From a checkpoint of a small transformer trained on Wikipedia.
Architecture: LayerNorm before each block, biases, tied embeddings, normalized queries and keys.
Each number is 128 + 32 x the weight over the matrix's rms, rounded and kept within 0 to 255. Layers, rows and columns count from 0. Numbers have three digits each.

# up: layer 8 MLP up, 1024x256, rms 0.107, rows 711-794, columns 32-63
# down: layer 8 MLP down (transposed), 1024x256, rms 0.0924, rows 711-794, columns 32-63
up711:074098152110123061108130100124143117161193102182166132125055163017108103165146085143080098159155
down711:108215109111093085083095131152101145117101072034088159122127087140154143113227119110140107200071
up712:170187170137110177086035169138175135142191117130131123145128177139114113152164117196123155146108
down712:143101145110139081134102141077085215146128142115136139095162115172163068161155125155166170128130
up713:069199136200135124137105138127152085112126146119149140113199086128147147096157147167174139107110
down713:149155090088134119156111101157093137105132085164129052140108135156092137136122142053103133132112
up714:174158099094126095118093137114145149161116099083184153099090163203131119135185097148134116142162
down714:119100124108135133160041154138071096104121192091164167241137115126119088105161186075161130078124
up715:159190162105114136112139071120122167132155117099122079163061141131065118174150154167147190111112
down715:163116131158148098102118156091181155137065120156106198122119130115154181080117119129075123164139
up716:099102101155146130086117114081151144183136116097143106099148154182122130228065110125102104150099
down716:145133112086148158146146168109082068092104146102123147132124146109102134127125121060138116144180
up717:106139113151129122141154173092136126218112080164151123119136095101095111156190118114105120117136
down717:210134152113131070101095136170128115051128141113098143069164154127132071105133130131158168133117
up718:138151198094114143097121175078166118116124109138129141143080166114186115073204156121101098130138
down718:136104120238128121186111119112143125098181126178142107122170099121080148071132158137152093192105
up719:128155149156098100132118114143140087081204106142128172111133120099131122112111198170155119140114
down719:126161117138130154106130117135099156093107220098089146118135102161087137135152155130197102112131
up720:101114091140096094097106100159113129179158149147125096134128125151183063057104114101100182119143
down720:125052140153115155161147124090184149091158149072135153081167120112079122174127133152166082133142
up721:138151142105077076148039077088089112206171096111134111065114152166079133082067150155098154101104
down721:131101128122110102161185186085099120171134169115098151172095138064142098132149156097146136170157
up722:115124129142079150099074156122213086093120098126180141079127112151164000118123136206139190086153
down722:121128141126081125125145160118155129127133136148129136129124128133147134132165150115123153085137
up723:089143176116107142151149133099076146155110078104112134127169099105145090150112107160097110120137
down723:093093105109142114153134122119127172152147098071182160144094113140040172126100087124138138203140
up724:115138121151080139085101161110144176103114153090189152118123139141077112114119145116129062179177
down724:135153171062146069111119119119134113154139106122119099112107134145162152133149098113167116142091
up725:121107086177125128098142125115153114160165129086195122111116107092070124155128108114115151178159
down725:138138135081151118115161109124109159065117089175062165139186099175133140115146182106064169154121
up726:131076111146150144066181220141144130186141082113129139131135075092159131095159115145126124041109
down726:165163122136165108128093132110126081119084113125146149122127110145103165114115158186100124165081
up727:112127138136121161090111089060147213128202118187132130096137132114140119074119082084157105142081
down727:169105184140099155136074143152082066107133143130137037148126187105149138174186164105166150174157
up728:133114118043073121109081047141126112178168089186133117166132133145088141203133195136152190145163
down728:115107169176117151157158187183090180110119172128149142120102141114155135110121086105087162154148
up729:087141133109160094104140125124107092095160089110164167190090093107164121106146093130149112143141
down729:103127126107063115113098119121111143191108119082104100122042097100104146127070109093168148144176
up730:109083126122155108141154122148100165157176059113145165151091147121112138179186129158156148145145
down730:149151117117137160106104083109142138128135117139120109151094114196171103160115113108119104161143
up731:091098059083070096101140157132147110162171110124148131070112103119087129097080087123117158162084
down731:132161201149133147153128094129108109131083101079074198210190155163113123133126138118126129089130
up732:120158143140116125108099091174142115130157146117137055106132113127173136132125129116107108098123
down732:104159116109106084092110160173115153150147161087138139087075107152143175088123119145130175143166
up733:141156109109119058180128106097148115089128122171116140142113145094138131094188115130126170141133
down733:126132115096188089048087111126153123170065165150159145112101103156088150129163120054117124181070
up734:127132171113097115111099112013120032142122108174121058143171137129129128171173170095139087120116
down734:181140106057065191122087123107192118089103071196090108135116150116142176151138103177153145081112
up735:102151104129163098143154111120147081128153114134134090136146097127120124146127062169108133141118
down735:179118172133073141150173119121088123114113131095122142113112165133138121107122152092158088139130
up736:133124192082082161098096125134132127185200092166152156114133087134154124134140131157137117161119
down736:165117129157139076107127119133164119119080163092113140126103149124109120079165064090185142117093
up737:122136107124129096134139131205123124103115133135113119132142163089136137101165129196107156123108
down737:153150185162185167104113125070128144121161097115131150150138134175109109103133162115159142121155
up738:134121185176061133117163139155135128159145085138102131119141128130111071201116141156093206107089
down738:139143154142127230096137070104161189041146151072141138057110108134165079077167145129159122057079
up739:160129103128119167160077126137182189170127158186145142138131132150119130122097088105079146101177
down739:162204078154151126129149095141129126092147095057139163115145126171126091097148229100157157112099
up740:130145062088131139132114152174145183135082137153173142121145089096083120091138160133157113110143
down740:157106137106133116158127127072087137131169180134086105157125174130155134130126112158104084149155
up741:102180190159109113089068061187154069207145076195125039134120107160148117147166120089085113137148
down741:098140113049160058066129105074103154163045157119177128126113195124074101159141142088112129133153
up742:080140150091059122079099146131178111112164078161123133105146119129115110119150131116080122152129
down742:134150137157152154134172197146152127142134090133121105094090083139114131160147147147173149138116
up743:138145175182112113146208169101177093117167133096075104127150066092163079077147143155161137100079
down743:148152129058122150166139152126084133110153119083098117149115144123087154098112135078138129120139
up744:166100034120087093115100111112149112091226075138175142092136158113166110053117140147143080106092
down744:080076039130155175097178125127145150058157130166127145102115141160135148171112116122128202141206
up745:075147208153119147115148086169102112147166076100106160109106152172082123144161158127099197096162
down745:143138070148076097159069101180225144096098141123133119148113112083173083146141118119114099100177
up746:101155147153174178123113126099139141130136124162150101120124114151115183147130137090131127050192
down746:131095151099132106096135134129141156175125112113135135080156174176127112104162130084089175121101
up747:113157161111161149129173142083154181144122127120140110187137160164132130160156188134143121152187
down747:145117129112144127098103143074059108166123111095089173105134138086074170071153143104104072167130
up748:116188084135114164105092110146146125098142154115162087123102106153098144137105067102126138174147
down748:106147130128165113126103136084115094110126121077140101123109081106128172076172106178131107051133
up749:082088156142093120143113124130142108104110129112128131100157098123135101181103134081149088100155
down749:128112107157162167148112126087136153130099139135108110108113092154111117105147179104155137136124
up750:114090086177079136126078136094135124113137117135096166155109154118112112106164119133159097171105
down750:146201147154136142076122096152176175170139143151137088148059168093087154171102115094061131140133
up751:138131172102097155055101113114102187145127072134105119073130152135159076109129134153116155084113
down751:164126133123134183128085099122186089094100112134136089160171137115178135138119124179108146166054
up752:107112131175087153107117144128135169159132124154132116142109110203160124098100174107079161102137
down752:192158176135095166106133092070127153124097075093117169131151142106119100083153121113135121174169
up753:071154126151085098101155118161164085130181131098095117084121138138104130161140120146087198106135
down753:048143105131148167105118114112116159148111126140191120125096115164079156127115137115157135108117
up754:138141135137139142152143148108129156127119101148139116092111113145121146160115073165113107156092
down754:138126129177113092137149144129171134135113143095127128104139136102135117114142128112125094111136
up755:127156113082108090125134119173123095196125104179148116043122068152061131158216043177079155064124
down755:164166124180098092146108084088181111090183149104142226145126060142158123057167137086169047123090
up756:102165167146155155094116139146134120108139103136182170135122097091112118118162145113101108086076
down756:100109118111160088165142081108088164121114118156130125178152177161096125162086114088093151135089
up757:099123134167141153116111083094152150142153148098135101089110101141115142158172167137136153124180
down757:121136092122102172141139170168129115105104115152140110147144118138149140136082132132141115144066
up758:152123120128133077083126173100147085117157073098154099077102044143048136162146142167111089129185
down758:129125094209168155132158168156103088163151109231140165155164113123095089139134101109101089090078
up759:116084118160137143120117158114101164109198084164139112083169115121100142105157112104122057145097
down759:132127104113146136115133147163123155135128126118131119110083134139128163143122137165118154102178
up760:082122052145192080145122192065146102087153131149149087124107176120071104123154084143144134098156
down760:098180141098144193174195100150186095144111163064142166116203162104131058130126127124110166101138
up761:109195132106165151100145111106078173138131173088139070099118136106096142109138130134134166078141
down761:102144080124105144138103161135158116162108138132144176119156158129140144142119134096149086130099
up762:116114115140101120125085153130181123116115143169125066135049095100100134092124104150092135109176
down762:108081105167128123139167163124082116086115083100089129122145110072129117124114142144152068101113
up763:075100130095190176108088112134152135140113093185179150111067153137120158141162109096176111126158
down763:152098152088141134105093139074126082126160172158154181132104165135157119076129116067137115116119
up764:077140105153104138066139142204154139120162078155183112139136130148170117106053103081093100134177
down764:162124139138146056090162119103142197149104149123118111111099174136132142119143151146165136153142
up765:146185171166098117161147142095106117110110117114167163159113152138187116132132144134128142103112
down765:134137122096134133124146123171116115074178161114096109091178114118124155118160089112138104162096
up766:116111086134131099146141151140199127080141135098145182130170120094193103142134125128076134138095
down766:145107141140147126117125114079160151098162140108068140143115124174177133121097117066188171128139
up767:156134115194119058098152129132145090150151114107181087142127109180115130161111100150082101151165
down767:075095136159153138147124072132172132201145145079092117122134166132111142136146121193177108135152
up768:144152119101072091116087091187130142139154080178173077093096141146136147185150116112164099083125
down768:137063114159113140110124126117139152100165154057132123084079113105135156159088159118171035188159
up769:147135117077097176116109139177201113088129104104128140109082175152099099131141141169116167136154
down769:062103100166175105115159151130111162198063097068178192164166166125134132084188142088145065128167
up770:161144177093148172130125093130155120137103104128095086158124115151188147129095149149179110098124
down770:126184079078178148123171150118117095128155078110153151142114120094108142094061144119098121132192
up771:083147162165091156110076154132159154119135121168194082128103098125157076149138053136135158105149
down771:103097118109116159141109119107158131128115145144127143111123113095147123129153112066173153121094
up772:147115051145101101116131173169106141149060157105118159061067163062106115121122065174126135153105
down772:092148211112179149145126087107186129111233092157155103198177083137147149130136200097136090095145
up773:075178150157089116143111135064109106192153139065136139126163209156066090174176064132129143134048
down773:117148116133116107043127134166113089079141114145112071084114120144150126151165136210128160101106
up774:101111122124145119157187149150160137153096148115173051136097124084102139111112119119183137100194
down774:143100144148085135081096037109145134129131107165066121122138133141190150085078149100131159129106
up775:162106069116137134083154120068138152128158113166167151132125142193096090098131112127163091125150
down775:114149186156097129103120110124154145097119159125116077143117107175125132153161109126172121127147
up776:132134170150040101115107140079201154180155116139156131179130051150229030111165121148194137123139
down776:106133128129121109107136149101162124120115112155147144134112130114144148130143104088141155125163
up777:145135115124070127095086152203125100141183157119155146104133099101108109169125152178135155080140
down777:114163161116154112203141117117120155133104129160139063145137145116135148130117072102167102118141
up778:067113084107095142126120143134160179123202094140184151109144110122109140105136128140225052158065
down778:145089210127133109136164122074114089194144088122112063139091118184162181158096123138172168090105
up779:026141164111132128095160082177144109144109089158130076125173154142157134160151197118152151095072
down779:167091134133126107165076153126101151176125142112206217111119108137116135145123117147159121114178
up780:079116121091138175090132121117127123115137060091143156121103159116068153099170183120188098126151
down780:175121172107102129124140177123079171132162077153101145119099099130118202161080200121090198157121
up781:110121098145091155121112113156069104115150133110165160105128141092069118152184106137151170140091
down781:148179126118138143101168088124127130081162101137155086117132101111147093131125168207111093095103
up782:114103114166130069140154185106164119225178148091120094102111129144116123199111164082104119117095
down782:147155136061097156101139149212195191131096111150104148125115119103110131080085120152159119187169
up783:090144112147174072072104084146111156112124120169156115099084106143097142129067161132130119172133
down783:130128124130091108165092140111146132146108085140149132130096175120145130088185105125117110143078
up784:123159130148069078106071118163167098100132126183071095134109130068117125039153079152179165048121
down784:122159105102139149159131146081123148157141156116130123147148059177114133095111175161104112119047
up785:119148096099109168117076128126165137186141136126129122130099175086194138179115108162109085071180
down785:100134177173065109186122180106157114064196142123119088100142088125142120142177146211143096094110
up786:133094112167140167108116114201139122119097144131125111137142080124136135130182115100213126126123
down786:116137113095109190132116108112129129108191037174133093121125115150116093158157154157118127162101
up787:135088107099087103159169146103102150121165091087140119106150117106145107108079156145119101109185
down787:084139110125109159141142181186045158190106066105152105166185146113173124132139201163089129100122
up788:201106157150123161127122149137172194110158180087134138099123130162109102200099059137129145109097
down788:069117124114134141160099115103156084160134127120139113192122154056150159088104168121156093142128
up789:155169160182068134122106088099128148138181087101130134112146100114147125157082134144099118170097
down789:110172113117110097128139099159114152097132155113167079114084135113074129112116160145118147156080
up790:138102101124166130087094108085190122129188116145106058110049118210107141140154149114134073118103
down790:155178162159160141087076117131089205107132104097181175066145130158135151117150142122184132091124
up791:134112149078127090152140139137204108055183102114145125169119125150061088084154137101211117162128
down791:091141064128063139106133158128108111058129125137188118121113168147049177212155119087110082185101
up792:131128072105103142117154144131221102142092132133192106145127106126130106125114173152160114120200
down792:123172122175170134136211117132168088112116092145122104096120177147115155048103146133042065132143
up793:102131119105097022132171143156088080184102097118095145109167115133091115099077074192115114141175
down793:146126088167141199138127109080143197113134201149058190132122070113102137151143113145119137100103
up794:097102121130143140136103149112191091116173087128132176156124109058115112110109086165091146162089
down794:155081091125150098120144090180092116171115143081138115181125117170110103134150095059124131116128